python train.py --d_model=320 --positions="rope" --init_std_qkv=0.0183 --dataset="wikipedia_en"
Each number is 128 + 24 x the weight over its row's rms, rounded and kept within 0 to 255. Layers, rows and columns count from 0. Numbers have three digits each. The size before them is the row's rms in percent of the matrix's.

# down: layer 3 MLP down (transposed), 1280x320, rms 0.101, rows 497-516, columns 0-159
# up: layer 3 MLP up, 1280x320, rms 0.104, rows 498-517, columns 0-159
down497 105:141077138137167083149153106155107130058130129103110126128095163124099124099161092136105148120088174100091135165151110111144140143074086109145068110110113122091138086139161139147143130153126122108129117104131160093105178117145129149082120128130121172145130115106129133163076135109106117127139102122115123116115158129107105131112131124147133137141135118131132159128111126124162109112141157135131147144148065098116087151137152138128145102074134116150154125172149152167130103176132123
up498 105:105145129127100100146111108145113153139102138131172097129160142075125171148169097122090140164176137085136143164117101172125170130088097116130103114148121172150146132120135080139158089117105097148121100168132121140147128127122138138121140142104150142120125127160127150179102131116139159191107209106098133131118140148182156170129128143125119144148101166176146102160188115130127147117150137097122147126149154147080097124135143123135114141151121146104115143104119164116115118147165147
down498 104:124174110126092125125122130137089167114064126126093118076130121067122134099183159129089155090140098152137118106128073140137117124156066135122120112118111133123126106125150151185148159135112148126147107092139120124136149151157145100135170113159133151111125130167125153120121132129131182137143139101138126143107135117177146137134109119119129136144133095136158114164117134078171160156131146144122123089144165116141130103114164108169139134112106112131134110177140078130098094102126083
up499 088:151164130141120096096089186125095112147115132119117104072156150114159119144121104141103095121138158171123107112144138136086160148133141153152151109137123170143135120142099117120131142142140110111092127162143075140120166131130159096146127154109128144127150120114078141090101132116090140143107113147114146127125123101129111074105130139139147155133142122118133139119103112162159120128184073158132119132136116110172110089098128164124126150123119161138144081108128139122109095113122085
down499 079:130113077122123130095122140091141138088106151121101144180087145145188133147142109134135084147117131099128113129124071174125116091121135125122089101137169086137138121119163124105137137132126157152147134147138135126135126186074110113131146119099136121136119108093160151117123120143120148095110119102135136110141139120129158103107169126121124141141123166102125186054125134104133131174140144155112125125095163130132136121128098103107163168148132142128155158101119151107150137113105150
up500 102:165155123139167152120142126120137091112160156150103116131142149123126128090132126133052113133117128084134074139119113113115151125135105144143119163092127066121113138141114170122108090148170158122142149168117179090153117114104112126156171186143097087183115110144112088154116072104148118121136088122127101138155123144154077146125121127107105131113118127125141091114153091095095122144124138144107099151073097102119107119103132139146189122104105146115127123098111112125121118159109118
down500 088:103153089142078127117119116114109128124133117151117184118158110118130158164122101122138129122145137159104121181144121116175117106134158133159124138098153105148118135147155155145103117088166123135163156118145177147132100123163158119146139136128143159097136140145110119112180101107118141106127150090127119150095117098131132113123180108146103077118113156099148110085159117135089136151135125095136158152137119155124129078135102123120165128109151113122170138110084143116096163124126165
up501 105:126173126090121132120100147129113097107132155148109149092115121074145146125142106139162154140124106173133127117154148145129104124127142163123145105091104121123125127087157118103136083153101134194129149127122150089081105154115125109121152102106138127101114099100123134162152142145109108131133139151121120136093127100087059083108104119132105118129081121115131073112131108124152132097112136088104145107095149116143177086089125133110157100088090132106137099115090113134124121110140146
down501 117:140138134116151174110116144100159126149163084093101149098139088106107105108114109138179126133078097135135124124160126148152128180138112165130168158133171069125164147159166110116121164128128158110135135141158101113126125123139123079164135164094127132126116134115102122170170155133130147085163100126138086112115112119113099162115132085144136094147121101134107156139113124110148132180130092129116154101109155077110103155109148143145160166125114125114126123167172098137079132118132147
up502 104:128136116141099124101143096100094157150153101132157178128150146133110139148159176129141118143108096116096143131149110122147077090125157118116104102147099121118138102093146145161103133138139149157139141144159153107144124119165157132122125114119110109148088118159089132127114123147147148131115146120110135076124134115118113108115142184133098142161110135140148147150152151149110100096156087134112141117127104123120145136145119156130112138085122195125128119123103110105114153122150145
down502 101:127124138135137164111153131163082088154133095144137144169103125110107136121139144109062134164128080148081116135183143122132132127119127132126148135119148127137119118100106126134105092118127086160167130131085140117151131143140110128128136113127166171131109135186091121145146142125116103184131165157130117131141136159143127141107126104094088127142119139110104165107111137112122102118154128133131119139123090150144112135155138142108124105089136081110134109136161130150102102157120125
up503 096:129119115136137124163069145097108128152091163157076095145083121110132174133161140136148160174089159110115154105132127123132118103098139113102119117157133126134106161177106123132091133133152134128158129150130154100104133111150100135133098123122179126118103114149135162112177124138108136137139152139151142100162093110115122154160130079100164138148136142144099123102145152127115095137121152167156137130138103117142144125131108131167105127102081107114161149120126107140134147115138149
down503 093:171121117137161116096140095120116141121133054112138147139144152109147136124174147117164126129111155134152147137144158121109083124144081133151095157104133162114164143131107152145099097118118113129131164106122119115128119088184117096081107159140132101086137137104129104102093102136099163133146114157110190146127114101129101109161128110117152142127147077127114122080177113161136135145101135132129149114161153143116134161131149084149155169155129136131096152137113120101113116139151095
up504 005:099089157139059201165161130108135141129126137078152130168151114125119084146140154150097098160117134135112120104158156098155151163098151142168127096143136118105127109105131139147098123182124120080105152146097083158141088098138120089105096147103124115153152131122102086169111155126132151123143125110101174122097175157101097155109166120131103135108118144103121138144123139103121147110139102130117104120111094156101143138106112130087123163169116139173100103121124136179159119104111153
down504 005:122120138102171132143142136120103111120127087082152161149130168120143107129136126130146153126168197103145105130130083159184135105159148163148137108102120142139138123143104125102134148167132102120138117130108121145145102177134099146117101089114106101139129141109104128130133160141120140126142092154138136162109127138140182142133095107138159141105150145128145118138139131144121112101155143103101099170106116131122147103093089063101171116109148086146161151081107116152144142158124126
up505 096:106099112124112127167132149111135119114112158119164159110110144140133100143142098107163123129124145097183141116097137147133164101112073160122126150113105161111115107114111100148139105128158135114096157090140141150084118131068151081120073146106108134135168101110082153146144148110113114127138123134112118128174101110142157148106124161110118151161161081099098155142064127136142147125125105187141100124146150140130132097051122160069136156122138121136098118149123113105137144125167115
down505 093:106150153192105143123157107117087139124087172128117116120147137142127117134135116152143126133096165103124102187120138099134152137126139108156159128072134141158146145127101085182121141124160138141106087137150116125146129181124169097134150120118155096165117116111119171153147089097105142134138121114104102128075111124142121175134113123131119156139110104115173151106124156125128108155150117120135129136076115092109185116118157130146110139128123123131134122085126157119160152128182125
up506 100:077106139143120095140150131132176093134151136130156107111111159113126158118176123111129088107113161093120087116130107110202137155135155178100145109115137123121105117143077094111140125157080104108186121118113117130140144126160138124131177151171108134148129122111121097187123142117135124143160199125173097137144120137109106138161116143125122115109118099167137091129159164128155097153111111167084149141156111130153178105148124130117160138115130108158084098146129105127114166134160105
down506 115:056124108109151099145105155142146119136147155097120106141133137129122133130152105106144153085108111113112118082129092113137169166091135110122125123163087113105144101124104159060128077129105060134136118100143114152165115119164124150152173135163140098106124106138085122138144161108132119120120122119120146123110140171133125129164153132137144110138174138113123127173128119132153088118093123164152109155118117139121158117108163118139122127159167148117070156102093154133102089108190091
up507 090:132149110125110087112098090128156158149135119106095146138118118169114136139090113113115141131076124101106139087138146171135137121138114110130136098114188160163121142148173135154116100081160132142090107106108060122117148102117153116164123168102104102078113163123103149176139114173128159108129139121145161124152091090126114147102074099173156105123095105151111132123109118122130164117140109190121137160096156113111152113142115128121085144129118123078148110126107147113167098160087144
down507 089:154171105141151152126130098116146114135111112142126139121136118149075173117157072110135140122127162092108100126131157132101123127127147124124147174150131114151149140074141091143119092129098101161165161115067110092132107157152095113166126168143095132137117107153125182131107173112109128124116134136114146138066100140132137099100120134117136148136112086115166088164139110111116150148106170147119146151157141093158096113123122157109131159137119130083124114115099123099134131111161157
up508 097:118105161149125129124140179114111113094179150121097127125155165117143139154129113110104107152133124125132201088098132123166112161114071139112125149132112095175125124111109126159086115095081173118143120106122144126153120115130130181150102109116135122108127100125119134071126121152091167135146131067118107133089137161129116123125123150145123111103125075114100099155121088111149139147127151104136136141107160103122082123113136116132126171138060157087173132175128113139139147113138126
down508 132:101136149149126126184084121111125133157152133083135097129135111133141153162159126117091144111082139115133140173105124137146146154116142148120124097145101097121122128130139128108153140117132112136123132109092139129156081129141118130126128126099137136145171157120137096073167153117133119147130136134146158112152073135149143158138101173110124136123171083129134122127117127111160126158129130115127091110126149101140154086126115108148181065117145110142191100174153100149079119139116159
up509 095:132120122114129127097139151137138098118114100147120137158151137171149154110126138118158148164095148111091135082117162169101116177104069104108133109160114124102128120146170169157118143157143132102143100112090137185117116130131137147176124158163114135099144125170113131104118151110113122113115129107140106098137160149118193137152094134129129116127134130191124151121101160174104117173111113116130115138139122110151155108097074127134158159123103130124096099079128125117160146137147142
down509 103:102119164146129127069105145139140118132146081078144134128148173147096140141154130156169130118142157123167123131101092140153133119134145124158118146139135103133140138177157107137131105130147137153145135117133133146112094114102125141108139104078126128113146128124138112150103146139147131108118090122122148094144119171115135092119127102115103129130119140128093094147125182157140131171148144153158057163177142142152136098162110111107117109117115171118101106112118134125161107118109160
up510 035:112109123107064159146095110152095104145113148138158137143155135095141096097157138116123147147129105147093139168125094172115099127141141117156112157102157165129117109138127124139128172173164135070081132116141148102116136124145117111133130135156151150166113123138107111106112134126112180112076074105109106092150100097136099146117121143123136095145107196110155156072143145160098155094136137152122154066115131158114119130141133134148175085143162134163105117143146144168125121147118100
down510 036:148155074156099169069129105135158147132137132159100104118133117104116131118124176088146138144131104159130149145103137156144141125156135086101130130136082141117129120119103146106120202115124173101112125145053143126106134133138135073164112136177092128112113123108162110113124098097137180138152119127093177143151121121141128143128146102125135135120112132126103130109154120127101099135130134131102123100155142131146079122134117175085162104116099130171104137163120144148131137140149085
up511 088:135132085133148122126130093136165143119098120114124106129140135158155147123123114125130120154103123135153103158120102119123129146134160152065136127160113119132125121101146120091152153120159093080134139106131146103115138110123124157093104083153150110169108126098140152112139136118137130121114097123148094107164135121169091103159112121151140133124157193094136159114119144089118149130155115101183165150135150165116113105078096121149118102128102125112170088141138144086104059130147114
down511 096:108120178105121134187124121138147072150130119139135117145129136170131124133126120138121137128180138118105087133083152138144092114128115154154122125173205121108125113084090108132163139108158133124152144149146130118136125123085147090151111148124142080161129117106151138144112147121134139129128180134133116131147139125115137131099128132128145132146099123129141160102154094135152141131128111127088139158121101167101159113164169107114137124163124129100110154148158124083137108139121101
up512 140:109129140164132157136128126104133076138125100130095116125089119125111139100113117122140143165145085123162113139108145096147132142113108095118136130107131089148114148076128151148130138127142115122115109170110153100143125086097099119100145164114163141127174114145157101115133096136115111113142109092134130136107095127103146124124118136145135085129135066122097178132156138108098144173091117136089156133113162104128144100132134139086161156121093114149144124103144144088084158109152095
down512 149:090135123122112124110085110111125116109131122148107134142141142094097114097148137167127154155190134101155163151113155118145123144183129069106155104149140138102152127131179125166106146111144158142141126135135132082148113141157132093081114121075104112096184143129128107134066106163156141105114094156121133146157097133116150166105128147151135049117112102139112157073116128095128186121124141155117143142124169087102162123161143136138130160116073102130112164139146121097104139128134094
up513 099:129094095143172118134119100103080160147117111143094133100104121156120113127143127144146138164139171061155127147139155146142127148143196091149143098119110116166162134083099161099079058160140142113121143124088134139094156136165132127146100109155135134090151130122135124102096104124122146089084146127102160133167124100104159111127136132138177107140120145097114113127143112082144124082112137106154189156108143109131142125129134113162140147152155166179081097118156101156123105110138101
down513 107:169120131132117104162121097136126153114144159136119115082108190101094126145143162135097125101150105153107116140086154155112114091136152079135104156139105100130131135104081170133145149085099126151112141108098151118157086125120131133157132134090139106136126128115139133119139140125136148142152104089117105168173123151095141137129129114142066149099113134116150134141119107135155100132118107117101144150099139108149082098116145178132122089138156077115142087199125085116182117154127141
up514 082:099137090112076128172119144109126139121153123151150186090152125150111114100159129150113130080120134135130130128098148118121135153136138175142130088149117137108113105163176096172138102091124175135108134104147177122115102139144120093148118106101165094067142097130123154147139122132120112192158142112146107110132091142140132136144104130143113076135157148119124137109122058116098138108113110155165138136126090109109102165125156095127116096149095101139134088147121117110144150127167082
down514 079:137100141148123086107165143107109110181138150176135131177151166142173115114133107157134142127152133105172132157144139149106144090144120088128125139111177095136122110147116128151118118129114145127112128140116159148136117116137149108128172155106120137132122098124139177089119111122156134132149120143112121149107123116156105113118120147121117103117101136158130124133117157082125079111069119145170118112105125146185168167136102153079170092137114109139136089096138168105139121123135157
up515 091:096150134161108088144129125113108147130165093090146138153150128136106134085097164112135150145165099085168122128116107173141143097163173085157174121139155139171104149116125114157105094131126127114117136136123102102142147133114142173150141111183147090109130132141110125151144151142122134101131136107131119116128079141116124096150121142192092107082139168155153154122142136091115099137185124125140142103119132127136154153107147136155156145133146079142099124166159130105148075132134166
down515 098:166138150167104092137122124089143169156135148118069104118139144145145142080111117146140112106118140135124118131116151124137161107151108094145132161120188126139118130099188092135152160157114175151144117129128111128094122120094162111153122142121123098118120129138104145103110166141140166148104162117086140117068154122130157112091108132168149159112117129119117086154124140124139091151161104151151112170106073135166119129193150139135137103119103115106126148145127138129126131086112132
up516 100:127137127114119152123104124125145136136136125139162158150094144154104131095153178108094136118164158106120155189125125126129114132074108110109119136120101120140104152147102134169129129126136124106083121163139141156162123131154153134154144134179133155097190143160138167049115108150151137151120147113115133107137108115155112131130120121139143104093112134095138145094124147139159086088118162147069176162123132140135131185149162185093155138176134117138141122069099104111103128129137106
down516 106:122112168126135178187134154142118124108109137117132109127130087176117149102089135180107159131148090220148107127114150096130120144163126102149137113109150096063107122141111147108136108103142145113135153125135108136171131120130068109124120087116129107078143091147138121106096080110106113180124171104151106122102150123160093122129128171109124143140136143127118078130130135072115129130146126149145091110152140134134137098094164105114116152123079118147144127120129120096155161099110109
up517 085:107129143155158115127140121182162141115104189169202138118107111093091115106117117150146099128118187178131103152115161098109138155110164111097154138138120122152124132116147113144137109153124118110089163145135120127121128151083178150176160103136119085131130101111148173112169104163129129158154144115124147158153158086136118119141084141128163131157091149166136133135097133092102161085104138120139126120103126105128092078135089124104107116126125169132111130164148155122113124156148112